Each number is 500 + 40 x the weight over its row's rms, rounded and kept within 0 to 999. Layers, rows and columns count from 0. Numbers have three digits each. The size before them is the row's rms in percent of the matrix's.

# layer 13 MLP up, 2560x768, rms 0.0286, rows 2363-2434, columns 0-63
103:444468430443517577445451447532513546503405509519464458467466541525538548542457531454427573510522552455479454512592486492481470503394447520496517502450391513431402559483477493427404506516467491
095:527478448507528471542458566494497488532543550566545470451486468422588498473510549594453502546554499444496483555493472391548493516466437580535497526480468491508498493464493527455532488504533567
100:474449597530522470476484571447505525514552520458461432527477464436480542416474514480529482465483482526454496467515530500506562488490457517589533581420456498554575534515489545485515570558541495
084:535398477548477429507423569450459469507491481571500434534525475473506484482501546502460604515505502406484473493632462444497542534501522426470530474466495471538509518436462521442534542441504508
099:461583526560472492524534437515413503520506458545549472525494450496501471474483521506463527512493561395440432521516526531518547491476534494508491495603488584429535556568489499486540543468465536
099:476482497521528494529485490577480476542525515516502529486498526473416442433444443597484478525502488480544580511541498537466508431475468515513534480498526461551529519507528514454469521539520502
115:518507459460530493488468540484431482533465495521445584458471489427500507445527474510472529477547467478550505554510523501495467398571480566452518548449529576464486464533395476501552454574471537
101:447496478462465540446521347455520501538477570511513462499512489504539455467515518467541515507544493531554425504529482456503448495432498492523495499544453554557416460467476537542472499445510489
094:512514536536493498446530450496523443498557441475473488471546525564523516495494505450460513477517486492463557447477497527494472507396557502501502445433482498471466518531543485514569499519471431
097:543511487466514507486505466547519510440587521456514494512456469513476505510530525479443550462483445487465556513494515544504581495510526556549537497494542521521503538467507453465467505505547465
101:498539562537524562480553491585408501465435465570463457472496512546577517513509545511522509549527517508461449425533504503452556434451523456447523450476477507488533525547503397476508469523424465
096:465507547520557471488495514474410457523495550486468521509592485552482495453420450516504531431465569456502482484496520538507516511522454445519414521460559440516472457475524485480490473495534472
099:456440504458497523447481537476483460534538498522515500498514490501445527605466408495536543482559492436473515565478506502521521503492464499442478509505482440483484533440532518533545542519470514
102:455506502469520509475451452466568480418472493468527531551443476513536463508469513550500475488527534463441576445524473537453533499604506436519498425591432450459514443539554488558438550502433551
104:356590498533546515520480544523516522524580462396592572450438514535452469477497415541478462480543560542499484511520506444541538466496473441558491528560579443484436477498496565590497456588480557
105:410469467503459578459517494572474507513514439578516544475451499546550458525505544483466492490440420561499491456489478529502490399516511459568552515555490441509510513522450506469529460503481479
098:495510545449502499581444518518488541470493517488530440500498476443480531471541566596521462501543522503523539525506440557503513522503523519457476568531541419417507555591477473422511483546512549
098:524505541457484549520518542515547530481472440504539547459432546491474595493516513498566426525510510520485423509590568523557435466454541463415495607532458533506491463542566437503429511567537486
100:512560478551467523438432493455553520568498518503477463523554441517564414504509505525486563527432567502499577510493486529455523499559445449565511381498584490524487486489483594504512484553546526
089:563459473490579480475505441488448505520559529525423452523502506488483522568491556529446433463500530509450495512435492508511447442483585500418483527514511516442516465502484510492557474477474494
100:466560455561565438548546468458525499481464471530505520548522512511479473410495531453559439532485477501424413560427447490474489500565517536499489441501473451493481467458483445553482451481481519
102:500428514572470514580419481478476467522485536516503484501600514464525458552588599449501484407548565434487542466516484451457508466505559518461563543482454554501465469500476455423477497435532562
092:531535513465443459466470540553506510514462571495471467450501578548543568551493522543525457433532494537501454483515522512521529480481535496524427507555570527508435496463525504438548568493517481
101:470582531534438524501499510473510531525464533475529513446548556469443458415554493467531526407466462477452558525523535521572529600484483505498503421540486449585494472525490441472477478546526595
101:552467523510451437507465464520484510446489571526423469498504537517547553524548533449502485540570539511442571481487506505544535447425518517471533509507443472470481469445490453502539520433480477
095:512512528430493561532459531493511468501515496423534472535512505525529499520443479504473473499448482518483606478503497493615514558429498476517517475494474553516471551576527454454563514456482523
098:473478534430447465519505463502470496475501488539484368506461459511475421476512493475508503537458432575536574543484534442477438484549527501561498461491467539516489464598595457550488488467546496
102:504530471505418503542437440485505519542483521449572467497557574486503461516515430506511529458535565467497498541483513506544541452467471513484442444528577463524479529421503458505534518522495505
099:558449445511542478547462586425489459555477496526507480473477465516460486479537529471526476490453538487421520513538444508557558494557462504530482480429397460580515439512504494446508477535482511
095:502592488525461509501487547464544509468492443480526442495568521528506515521603490553488470489480454421491471472514527519527455473536478542459477480555492531496494511589505549495513534530524497
096:485551440537512468445508470490492533452545537492496531484460463529438468502545510491495526473461498528555542471534498515623556489486484540501478509522424431466531507472557516422445497499453486
097:438537474482520484506542485484536513499568492566473531499538475491515442551518488507514520520448576504594478457507530441485422529495478501498467503523479536474533487545484542459455528520496475
095:527530513574461445432521510501484500475514462482575503522457501505496457457519563459544512533539405549517470465574493464526456538450476478545500499555467473470525437407540527488493507541395459
102:488597495574445527520561530528596509457475491545547470504483463525489459515524456496499442451549529467514475559451511496542548482510592467524485477535535496463488545481552505443503550511540491
104:474494410497476540520520525550531438517494446483484545496511469475526503458531572583446457473504565543456479461519517487465471528490454492439506485500540468455520432510495604489541509494610488
100:471550525478462534554482466528552508511549512540492453477490532513508494513531470549472436501589510451478554492549526478511476571521477526499464477544483462458477472515434519547474483501469457
101:582480475505424487502482473440497527464476505487483509436566551522499486561492571493529460459460446487533510443445561435537542529497493513470499454450506482489540469493465489479542483470486523
098:467509472502522448524480498499469481494514456450445467520546486495410544485449526474505515530465575437554534427471431506550531527445536494511529451487491483532488520421461512507480474497412474
099:434475452499509483515481473505510472506490504521568466461409514507459488491510399419494549426487415437513473470450485450414520452524346561528550530495455547464504556470511441594507422455549606
106:517507513523494464487433548525479454495476412469508520540552593562542516519546468530563457527579465520526481559503550518446534492505520470463548501459555427545503478503516593639569522485498496
095:483485456511533468492499466489544467525445585552488493508582504542489530598568531523526532553540432548497525463530513494555512555470570536518520502461536472505553497487494491503576499464482458
095:515589478516438502502453518592511560449477444472519495523549544504466514523424514526473462554559480478509427513506545587463478533573431575544476468554524445435491496515398472479515563474471567
099:552468522453444486594520482467537553452483492538495461514488463541473492512538510519541464544457437492531498509480502544392574551481489526469510528474435480440490489536548519504556486434423458
099:499531576416502478504487498530457482519507556474415469477501523523545458486474482522542453476510428553581510509573521462474501478593549512473520461572511444473491590593524480614521494533587473
100:490452512505496515503554457525484542485488513495571445492565494536436509465516498498520535433518568493475503502559539501433585590507493499543561522490536553437467511442562463495452519453557523
100:404564509547530494492515496505492506515575436440493461567470474534592510472504494506471487509464355509519551446510491542494475478523496482519454530478495508523504522513522488421498465485556461
101:524499450524565573557573538537517629532503440531522574502470479370491455482567473508532476439495493531533442513401550503496504473467578575460545459482526433491514534459505426482481478524514523
086:480468497466555546552569462449449501462488466490475506392487554496505468451459470473503481481576442553459528635521515512489525529517528503525514398542473463558501491550511520475462532440481406
101:459528517533456494496603507539463543530530584414424535462453531560479479522485484532519521539536469519528537533488521500437484481518553553501463656490540569537484454523528474514499467444504511
093:486520466494538523464484502505562515548527557562423521508505501471478508527466456472477531419506538472470480585512480495477407462467437427549454470469488495506484530466555484488464547507538537
098:506469505547439509523542430526541530593540529583523424481476467475489538526506532525571478520446512512489464427497504530467543546534558532492505481490485435441552389485480465517496456579469505
100:488472470534467525462473568562479497556573554510548582486472461486480491591494473526496498527585547484503526432525459435492507486531401602453483520549509459476512488577539523501510435438468493
095:509474433551493519511423506525433540555467505511490523482518495490436551503509492435444532424481534509441473500447521502466470432480546528468563469468503447556551496536441528453460484435557471
101:586592463494506510571488472513502552448492598447627538409484483541572498514523557457473481543461565495503536515574430479562488478450479476514569453561454514548472483512484478397499467532519570
104:446468483509497536479528528535530508516459484466434550513373393510576531486540523483524548414518464640509472528518500475437468457501506427473507465507496466560545454512515512516545507494490467
103:498509494508498580449429500498454570490506582499479516577528481462533481473476458569474481424500490483475572532511497521547507467514495505526471470496456478503502498488477521535473543481473503
090:510457484557540535492440402474514495520487466511531531490519593469506460489537518490524467467562422460489494497539523543510601533431471546485427447471514472513535524504492494511575525491520577
102:453434491488555522525453521454554513449522461460501554479533480501479559549560504521503490471455502576537475551503517491552572497463465500533517522444502440484528474589483471523512545535483512
097:477457460504548469434438539465516492535389532500522497473477531508493494458497448499493481490531500494499552509484468463487482474437502492440445580477492494516535576498574462498513471470520503
100:550548493479522497514608463458525461500520522449438502523475549576507487509490499452573546542497462470472506537517547472500468536609463402492557555541447486452431558498520532515503540524432528
102:519532509576511519415378455548478574428432467534454515508435450448548426429431492459499442529512554466468485488560394459487516448487510397474506527531493557475444474508494515534494499472435551
088:531535608446540406460505523468490500563580524517526493540523473576521491445498485530545536476549493510461594502521494506475394505418506529576525558504492447476477422481534473474473476516490448
094:397496465591523459457460498504477537491471484524526482487549510551434485449482571550480471483447495467496535507508457519501498501498492535498412494485475477547532506553479426506437472518532532
099:501499539477429572458486550564536523490394449475520494531496565476481467475483506409459523502462536505531523480500525537515589518563420583505476527574539455449555525532499564524505538483468526
101:541512471552442497356477576417545461455460489477501538546432547570412489505485471453497443410534537455436499522504484574527514473600508565476450523529536492541509531559417590511480540505503465
101:504578479478478549497531501525483472512425467520481487517524445484589498479515458459530428493489484509532462541429460505499532544441608463413504565515494512518429542501443502484451515471498510
102:561468516537522528466455486519474496494489477478534493507445459378477529568507580446484495572573489531497535500516481486527463516504570528469463450515521466504426506452500559461484491487516516
101:460499492504452523562486472502512430552546557496490510520507516541500495485505476530512493522516523472514544493516557538476445483547499467488478550551469543515450486496453427454431522529581516
097:520572499502539511454589519440444543435448488498517541537502522473478452501490481517484512502480556510542492505517512516462505510509634454537474505518426538442472476518513433487428509474510478
104:447544453487545602529475509447512493569501464453527453424441512443493520524566509466504468584443498450589502481501510507530486483497449545538452421512496455531562487505508532500463483486467549
099:520470478510493551479533478412501555489542413546475507394502533496502472510435550468510524514529507488532499458472458595483502422465447501521514516439461526531490472498504497479488502512506455
098:501560523535486475482510522530574539540494534487570481494525436544464510494478555519491516506571471483491512483434411463588474492512522588533458512485490410525468517475467501488451501467477564
# layer 13 MLP down (transposed), 2560x768, rms 0.0269, rows 2363-2433, columns 0-63
101:472498524502537490520518504497492446486472458388524466520522488509478530561463428476514598512506453417524585523559496473534469493509574483555483482505474450581509524506479497409494420552518536
098:463469554513480493501490494532526484500556442488462481544441474521511467491574475523543424511454501493576526484470468540423477546471479559466454483498452445498528500560486465525475538541527500
102:536542481529510503506509523474516518484553585545456525480510538495530430546501562487515565442490462586520474534479491486491462485526515548485502539483468462492494457531471536468514518532550460
089:544532567497511591498522548557477516568516512537490507427515437425487444521492485466429519545515506437536522536464499527533417545528478471506495498566450463468503437458491541412527515532520523
101:461392494515554442448521433480487475524400518527432588513408588485425508530496480530463458534534464492460496513515529504463466461476508466508566530431549487491555433533509515476481548495504508
098:529453495487487546478496375518479475464463483460496659487464475497473553508509446506514528385432429547551457468530494504502426538514507492457493431533573502518529485517461483496559512500516522
107:479473471484497481518463529411517460520534479470480506502475501577524540477491524455499495479518495527462545494562460436515498467500487522470538496463459516514460494527485542475523455534456559
101:493539497482545523537474509435453482424521522562487573478511564494483412561475512533444596501506495479521551502434527532507571461565506483470564544503487491481524486566501410521461474479514517
090:514510464460504476575495512499528461521484497453489506515482463554497538529477519531539475506568495455490448508538500609521498521483495567476509518488518447412439562491547531532467499530476443
097:559508521457533467511490524473494476484470505527546485521584445528508517541510447520495463432526505483489538515470520511553554497518521439530586547487500543484456456511499543479538488493506573
100:477557448498460512534525511462548482556571515483516479581561458507477536489435500411475539500556481496527536533484529521503497500442454493502446464477461485510527504593497541439541514469524562
097:538522422526505534438513504549493506548447473561451533477383541400564510527531511426492465442509468522492521493451455494519535573463527590534480472521501465482475548530533429527427465500482547
098:550434463471542535472521579516513469524595503577484458523458450515458499533457504515459515509470519466429508498437429517489521553505522484513483501430535529468539486498565498485451540461468415
102:484487515537639457459407521539448555529457496527492421478491500459490475493572465469507517485508468499511453514529534476533504515468495500502492400561515546536447573502494566488518476535549498
102:520516533563502513539540509553590456421519517486480440567576517464513516540433509589574562454434482525554520521511526486486429503507494445464512485517547496446458474485513482493512547472520543
105:518502484469412583541500492530473454491486526474436434527551439560433497534445518468501484516555530555472501464516535499469489473454554422547451524466505555478555525536464496498523497459433548
097:448481531468480479421461443451515504517547528561494464514513453440525486490519572462502461556519489491530508440500510485405524437540519563450488457501545546497584554472485509443538561497486576
097:430416510475419488488461476462469513530549512478527440516539540470509505536547519574468512463486481544597541493502467480468453550483477493513526485513492519543545496526499489452604514549520512
101:511520490422515467501494531461449511486509488495526525404489467485487522502458498510495550529481499459565501528478484431509502530493578519490499496532449532495527573497503489493538458537592535
099:492445507507507487548602537498467547525571501530504503506522544489477554459485441479484466533489463484475532537486472541585483501552511512531467527521504489504498513481538449452445453592418454
101:491443467538564504492490481490516447543421482594504415513470502561512497457540513486535475464549561481522493493486567575526506494452569496489493503498457482485522511439529512486541448486529517
105:559487515477422527500488470439470466486534485532496525486517487505541466421474559541467506509481473525506513501535512491501475524509541515509498461515584540457421499504538490457508464415473462
094:526472454538479483521486536557448449502441497455483555519559471487502444483545463523529504540526524433483484500450523509471549478437526440480480526565554496494507482481530364502510473547538494
101:577464529472456584440484487516520507507485492497485433450603455540501491475467519484508468453521461548477490450487566506524452447442471486508507537581486450552512470454511465562520505487486466
102:575471507462520507559528647497460556537458557472450531499462486529531523515568423472485486425502501462520506470497500493520516451538411512479457486484451465490533561507516476434505472515494443
094:502452471538546552521409513571475439535461513473458541422436465507461525590492531501539390502469534474493530462437538481537370488547466467546477491481553483454520498523496494488490480453479516
093:552594523487457485482509420456531545486514451473519486494509490525440531475512467483509525459495473462466551565499549543505496534504509563501481510572465464454490522539513462473483571467511457
101:489535471462493419521496478490549517535457484540474481501560522563490500458470494507491551561469502516482558525525443501515409537504460443541545416508485551540585510534511513543461561538492563
101:501479455454492529494502417530549553451483376509497542518551513480444497498513566511595493523557523552540516498432486516519482488474564542479547446419467471415520494498451568626490507461535516
095:399456553423404432505426527516510498474514517498468553513462480429598483514528466475509615455483435494532425514465494474433500548552495423493544479480481471460559564509494505480545496500463524
100:472486439435503507522477564513488466457463475479466556480523527539573550434491463538539473506498578532535538472491546429506523477562527542432484493486459520511456510525451490562484594452458507
098:550512541571529523471445492527472433468491464431475540456532512529401516471563489467485454500497579461526520480526592513495541461533523475548517476544524495520500466440459480543525583532538550
096:444541503445506479558516529480503454440481499429456604422443477466531494502463458547529574472493574518514544511468521408541555578512532523492523479491553453451427525511525508497402474494500501
100:474464442487543399487519645391469508430539548526483508446518526423500479507466521487506450448518511508537572494464556488504469508506518442475481473453450512480538466535486590482505548484434544
104:553549498480516528468494528532541587486438463457494563484541495433535584509472447527547449466509523525501488477476531575517455489536545539500465468473516496504522490529494501482596500449475526
101:525511512476463450500511507500451456531433499541504414466505478481484467515564536476538512494532470475472545497434581444488452443524508408534537509516538490515488467469551514514559510533517476
102:513466468470463484518561521536470488551511465509580486590466441512531514548497465499562471482485489491516435537458558586494451549480522487498576485535534559475511401541471551485477523513596552
099:471471481464513551590488522475451456517575521533503521525462536536617524521476544578472514531514450531504498450514555500503518540522563515500476490481523502472449484520456540457445488471476499
101:436487478506486549532493535531459433461388494518454518528507457580442501470561544455460503508533503487466501531555438476490461543450469517453483484493520509589591505496539523453464560513552518
104:460473511580515556511448443515533471468454568476455527439546538510505553458453512460477511470510499497472536530475490522474458484439489483536473539488533499534527473540479492606503499494546510
095:522481542481500559509452455525487440539537512451597530503514552525519438460505469468456498485477502499535515578441459509545462495581499515482432452465344498485450517455522477442519483580525507
093:524432496478438482508541381424517497516428466554467540526491487522516536524496499487485553436543520534491452517522523478486521497459482500460471584591528537486446588522466517447503488515512483
100:483547571538475488425478466508523515476506496566505419522466550482510518482531432528515475459409465553479494451519541557426552557453475597410456459476493490426489498494500478457507471485487496
103:472581471523508566504434512517555542469472553440500524504518493518512564439511554431491522579468537501487504541472504436519493502515484436524446502489496574502544478494479475440446438499566530
100:535566489498570538469481589481469485508559492480463526494393504463493517487518467474484460524492523494493517533547521492485499556542518463456522461495492528519473529538503486479460497538479481
101:553520505469487434498495547581587505477471522562530479446533541553441468482515503503444495532495539520518496525527505418556570545499463547484518519435539521497504474486480472492490423441511484
102:461562552494467497493564480492507474574525459518542440529465469600477537457504452487532504590537479517499520465440520497456460501464534487429496478550424451475477402527533417509476635536528531
090:446490488495449483502479489503483559454583479507512453508438490478459497520515559519416515458499577496425493512549483542493512472499464480563512508515500517462457447545510448549525470498410469
099:468494515443451486527516507440477501447527448514450514571416508538497556406552511469472506496525536541509470490552519531553546474491542522450467495521502513438588460464472453516444491522527486
092:617515442466462495483491505510510541488489404551441488522483491439524497516529500531528512542519439508599428548517574550454520512516527538506470506418513572464527510443502473502499438431469551
101:415580611519475554434529523519561560483498487455544473521509509448495506498528442518550517476441536545486537514527539539546449468479515523469487442483510506484503545497556513483538553542499442
098:499511603489515437581441502502519547527481525436496546491442367566535502500548471516456532510511512498537461477527521567523519482489524500445528558476573487491476510514501524494466485517497475
094:535477474495545446488555483507467541448561539499472481516535518489496411519548470450544532567474553477458496535538480475499518459473496509597507496561467434482498506475425520583480519529452453
099:529504492544507417481442473588552525506615602458489524530450496517445498509505574493524471455485502534488526518502515570507495532518450514504575431523553546458613456517422484501484439529453509
103:473468513426576507505484545409518480538549531498568560446428544520485472481513392484542558490392523485512485485520525498527540447531495598450504516483459493462461453562492406478502474472441522
105:524619549452520490490511506476451556458406529512460521509406401512472503504557537452603497514461540508489480453507450579510586539489551449463535467485491496478506526530536497502465484485490522
087:546540520473492503512514488514541535484456450524469515516532539511508571522519485501476518498558532489482584454534513523518450490493451448500500526449478545439498520494528503529446528485493507
102:531549594511438539468475508477515517464492505518489589437479557452524527487513508504503531502539514468520439479561520436565535529453471464499500424470556495513511468525467503472561441478481493
096:518415611515487555544497480506479529562574458530517536526540500460504521524467479566571584512493463506580556593467445534450517506511477468526563483532429493476538514396526545473442489485491522
097:524550502475498468497484500509495452521515486555456514481555530536506531597592496516455531493507534566552536467573511422515538542518467507498595506436471526511483587532520475492479477495459515
101:495517485518557504497496501478526488527434487512490487495456487439454558512562452487551520483456498525536541522555518445476488507524438432468524490531501483490528503500481463422446479513465534
087:454516529506509488450485547423526442475529549451559499440567546520498491512553459516505561424498577457477457522532473526520499508523471482583519577546498499535509460518460492494496482489526413
094:535490520422527495461486498527477494571530528439489518454470478477536476559553507538442474465455498477468457474468508393493493521500564543421496538507550452429469478470591535533492508424483476
098:532587518432514439526505526522515507560581494571490529533572443466443511462499531486475492514552502495458507492467447474515533522504503538426510446445451569519456551428501496432459505498555525
101:491424467485485498474442527512422508531545522515484468520569458445551440501481527457536494529548530507483444458500565497517485520449516484509541494487552582519516542523509466455456507504515534
102:487438470577486507451475416453415426430526531424464502468392446486501513503458526498478533513476480489535502511516522507454485504593484485494479533412526513522469446495449555539489528517539532
102:532538534548511513485520514480457530490466482532463491497516506565390516588461517523535545519472520484510488516503420527431603448543440497537525488459507530451543454472528528473535519542484520
102:479499538435521460494484448510499514467398440454398508439477575512481495519592584498470508500583485505515449532393491492461517512514454411460489464523461531548540551468516467537476504568469487
103:499501484503548493509533432501502573486521510525448495516495491528515489446493488481513455522499501521474435481527487479494463436501570469471437494467465506509485517515490446539466548483469558
102:473456469458473535491487488440520515456533591475532521449514488521537457484477534511538449519476487521477414514522489520493462487472464577486500526458492519535479470521487557508554440512524480
095:475498430489472519628496508506449486486526508492499549474543465542520472506520466485460518466510492547515508551465533558472542508472451449506521529462470517504518483474514492505551457442450498
# layer 13 MLP gate, 2560x768, rms 0.0292, rows 2364-2434, columns 0-63
097:523465499615514448473501515505477513482473431445499473525536475522494468520494493443459490492496543481471569503561496608457498569526515413441572476555517532473532502504469464546538584463455444
100:566470596503524492453470387429571422553475571446492504536490449521473439525487489432513545477477494494485492487536545527552491514494452532549449473492514507578540507532481496432498517513529552
086:501564502523474596478512477526520543507503532509503520383498520515505474548457464475488451531462494489550529550421508513523463584540480587493577474501523513498544517587467483479559548534528485
101:444469540471472459536496546537494520497458554450454495572568525463431546503527503470507544465508606464471521486479562486544559518557509522498416512555497580544443510474500484493476488467494458
098:569460516478439541472522523489486513456448510504430457554545503550512492520453507576453620554541477501480483524444492475437512576458522563506500433447476530495542485431571576502472520533471468
109:488480463477455477420493423479497530549571544544487457430491493564423479541488482431451516438450465509455470524522493512504497546518448448507499511493483448502571455559460509495483536507464469
103:513546502490486453507528475503526452499536453541446561481503498450500450499459526530452508441463518469551530503489457488434545591526507484500533474568517577524440576525548550456490503491478551
086:513543505569543467469508482563489519475543477484461445487536495506490492566485519527420453482554504492493543569509531478521470541484517467550516407446528527503522509532523455437505514479526415
094:424532522494535527476482585495500429527485557482535486486466542506488597485409538452487508535456471481528533495554506442505495524432517520481512516489539460521575520513519443458528517500519448
102:504521498560495554456497485555458519539504478524502517479510492385507483544448500550488470590441539547500520460460464588473534535527506513503565512480471515476509475538473437522491493483505456
093:446452553558408482572489506504510509472425557452551555529484514556469411545474502544534508499413506551459440543508551472467483485503493469469477466516445487524506533475583533553508570520538414
102:497500521545534463512480487506498508550536505509535511463492454545513498528533603496472488577495561514463505537441528491498543553523543440502543500551550502532502464512497509517465538447487509
099:457463502449521581496468489535516512511481542515519492544454438531465462502426508424523517512461483469527574585514499507461523465493520505521570488478503512560470506472448509457502414521458586
103:556541486526570444480504504499459484483451449575482497451510439482528540468513477433457570513502545460494471464597503558503455516454487491533475497503497528538546488512481457466503496518535487
103:468509521514473487495493555471449469470488478481520454458554451560462517551533566556489472571554464529504506481538492514459543489483494503494553520505489514466443504538427580541532501517513478
095:423471517496545505374482472462477511503534482526422469475508520421472502466501479482457603476487469537545507490462500472460520531458514588519508401530533522532564499492498463518536552477432529
096:498493463548485552508460457592486477501410512510545490502509491510503534541484444414528527446530534496426392548535480436483483506484580489498499459479499546463481469480495492580469493538418484
102:478485523514458430524587507554460507529575504564526420494539484532486482514532548479488573482507424504503511422453539550433451509505519492491495500515481504491592504474499486481513516485566492
092:506437460504520425459565448533466506467493482495440455475503437487470419546515639499434479515552511499485571545536482532486524450519487474459583542522548536530567507558479478510551521458506506
102:539511558470515502474470460473497558492444547580495507538496483512452466563474524516441505478484543437534482535499456496513504444547461482458498465505529496524504433432491500501529521530515504
104:520491536468505492533494557471455473496436493482473470503555520469493523511502528536512539472465489439571495523443504526532473461479483588451490562540440497425505545575453511518475588502542519
096:492547520502469451531467502472548589482524479568542427430477519480532546527528500442466499474578452501573494417568490563596521503549462545478514494480487491547505493526467519442535632516430536
102:514547500550491472502510471480490564415513476492501491463473454467447504452537506579519551553518486556421469488534566501455463445431533431514467446534479454483481496541493509509456534427526508
102:365505534441544581502505546464423421421486482467508499517501450500465479489546424457440504501483435484498497529483474460469499491511421484562558465566426543594491421540515465502443575480469462
097:521589528471441458500510433491525475479536451399546486572603519466516495486448483510491484567496508501548594503525519530536422532449450442543549517520472483524549580509480509512497516493554456
096:555468501436521535476527509512450546497552480446423519528483459424475546512486476504558504522590505497561447503543495551567525567457487538492503524463582439506505519454480442501577452476403470
101:510467538525535573512485458454466535481475435474569457491533597475457545537516445556403483477528526468471424512509529501496484586463513463497531454584522534519545498502555518488498578527503544
100:512530507532498470489523490491482512464526503488474527545518500483426559622550512482561490546510573516528536494439512546486567522581506491463565485452444472487466506447529519528571450450541527
091:552496508588553471504466493475533581468478499527515452451493499493442499456528474573500425474539531564458524545456544540558521534485525476430446510443465572550514394429440462540395546527499519
099:466432437551446527502475499511455504498521580465467431467553434499522507512530493564476547517540513526493582546490489498545455419452516512557473524520486538493551487487529496486558555522469466
095:473526503554471457526508536468529553421512494490464506484498532500491403521513464566434556512519582498569541489559454486501506480552526506460496478493490445555559479459458539556485569501526434
096:497452496573501483495473524576543539531528514529502415517529531466484432479523523518510505450497508506509489486547476574534497510519574569397520434538389537484534506434499561464547570553444475
099:441440509489466487502419473484463505453527488576506567456567433460437545525447527492514477518571525453517517495517460504485507485482494569519462423423434568508533420499472516543537546491430529
104:546563409578461473506497536489559507515460505514543537489512504471465523511476459507469456501535515563448529447490476515501554523470521553480450526467470474536590471524547494500545462527455565
101:470429523495401569498507477518527509515533493525415481507510463462501427513564525473495584554493424503565487528477532557506498519535563523547531511489495512464509443446459545542515433463465451
101:495463537447495476527548465476476432490466501432516508439469518544524473400496522472460493493461401452547591549558453561520474451474487554520502509569512513504533438544515432447518439550513461
097:530462500572570482462557573486463399500562501506515479490546521536456533486545490497520482456567520513527523560486473557531461469481432494512464522605488444491532547456535478551579463524452521
099:515471498550471521501505530489497513467407494533541539535485568477562525530423416503497484525520521501462448519500465457488518515490462505537478538539467506536471506499567509572543486544489497
116:441491466551509521473497433518479496488492478555473449457478463510471510467493548501470468455470464480514558473477474588536513491505423478540498491539535429512545507558481529529489536526531451
098:511532511514520441480492565582503486475499521461471566482549522486523467580432494507485530482509575421454567526453496570462482487511406435546503506489495473493468511551522523521415520559534520
096:510507504451423478466526566438584466477522455478538492509530540430500538555469507455538503515486474506459446480508535551492545601593497466473518443491493479475505569494474462484480544525428473
098:493419491589525531550511528500436473477527471532486463468550473543515520466482569456477529531513523467465515537500521533503463554497554524408476503462506502484525560485459506412483561493555477
103:418582491505472512514509514485460541440592457520480435441471534479463492431459594473480570520525446502453469502529449468589454500480499471504518439490497455516513540518502503529521499504462445
099:541543473541498517585503516607519465509466487492438486502537490496480477533484490521524570533570522521590518490536479495459544504496475507508504496425465503508534465506434498483490556436479514
101:437528469559448453407473403474520578438495464518521519514585481498551479477501494515450555508498602438378504532443525533553472509520538527570486514545454497467471469441486462441460506568468454
103:542417553526500453507515506495540502480562471558483530522525541497546460510455459563499577513527518515526507524536491436545495515472484527534547527530516482461497492484458438432540459463525503
089:512515530511484492497378530563503520448489464596520461532497430495437537524558485552495539565456508416538472459528453507500503484494497554519540527486504455463491467424427470532528498581477523
101:497474476547432441532520502465503498527488490503509477464427479509466477528443535465487553538535486436482438494527514582557537624518501499447491477436523523426464510530558546509484522525490561
091:515527458513543565522454515511515481515516490471447495530502526447497517515438485464505599557516527509486447488571550570516602481518539491457514406553540486491529525518520547530541523498449509
102:498463465491539484507575507432513480498525493547556519462500516534535479502428524467500498536482514522476489431484484453559532455502496512451569543494531449535535435472489468529428503487468576
100:463490515495476480532525448550508456415535445485472533448562448551533523460379496458524581539511478437487440550432558530514537459441466500535470499532506498556551600525529499509500492519462469
095:455542489506557453490489572533527481493511493498458488504488500521476578498540468490546519516518494532509542501494527540496453521487493516559535463538440519454480454483475446476497562406532438
101:481481540558440482510521532483515492517484560494502503546497472486504513505427509516478564493573516495457563556450517461531488477441536456479532537560498492539486496510449540547486530495494549
104:532507451538525457521530512539475465446558517538510482579506485435521459407501533557445522506470448564472473564524423473514490505482446460509525596574525495532511505475490538552499512477529511
102:424492491522538531480564453427513530494482399535472528498540511509501552564520518482537497528500450522488472467474594625492479523461462450480517482463491498462459572454502528486492560535531508
089:492457446481539489545498424520485512496521504506532502460486554452473523598506516460489566515570499489522465512482452466549570473552515465491493466430487463515508531505443435494562533512503487
101:524465549521552499460539519539504413457500481548464480436587578511522510527501480498484464472496589528431502588491460556531539561501496496535548519480546473580538589522561462464538499508499460
102:419506406513560512496440517525475539487493457439508529468559467489429489471519479473510499512448490492496461521463541465605574546511453509498480447530545469581526489464502476448501483434510437
098:479506495551516445525503536545555508496580480526569485565514509454461418475536521562536499512474509484456477509426485504473520537564498503534516467505528502455593481465494496446530503549529506
102:423518401437490483575548555482449536506551447451538529509509497523515482517503543469464491525493489497479522571559545523562458471471483484503478434491469491480559530526568471523517474557532519
083:523486520533529529468460434509555487408495450436484464481409527453458504519538496525454461489531564434490476567463447520492569454556497516498535423475519476498554523556457460515543525506527417
098:443524449581496458544478499507561529499505491454469446515520519541543492403438586476542542497491507454523573443428486508550511522498427470541471523559472558550491536506523455460550547485538451
103:491487505515479512557518531577509521478627448429405469483480537466479468456516552489468535498460521488443443565496506434457479455537556552560517482476413504533441438513606545521501515499459503
101:480545477656548531542497503491501439432468458464492500476561514491468505503504581471521429549417514525431490555513409524569536450513506459436497505497521480519542582519545426531528482539533502
104:486528539495479577490491568513537545482463431551491450502540475526506504509459489535447468444495485491551479550418553578520528484516437497502512550465506490503479597467553433579455552491477445
101:465554565516513481572459507566476460527500488536448527509518477428516568476418547495512510552461530553512448516509503531496521441525501510462487532461462482516458571448549521556509611490560492
100:534494502528593520439533546518442546517452476459538479445468550481454496509458482461531490608476452460520513511437425561536413444506556499511534470488541531444492479469515529547455536491578530
096:515570487495460567426538561511548544545479470503587476456531442545481475529472527492490489489544475499493465571596482468453529540491500510569518524514541508493485466545472520470535505471511492
104:593464579485558547501480544522510483510527506467461510529561498494480520529502561486474501443472467488508612472470487544543533455494507527559500436453489461608486490454466520511475525499447476
098:583497480541505550501501492531537488514500557499460547490490539494504498551461463449518502543526466516490445507496461506545524537456557517485554532497464473518478466528477505511521542484615485
098:514537513484521410527452458487534430471472547505472527464538441520486475471410472516546470477466578530576447507563491418503481490497465495498465520532533467524496548522502572427578512437449422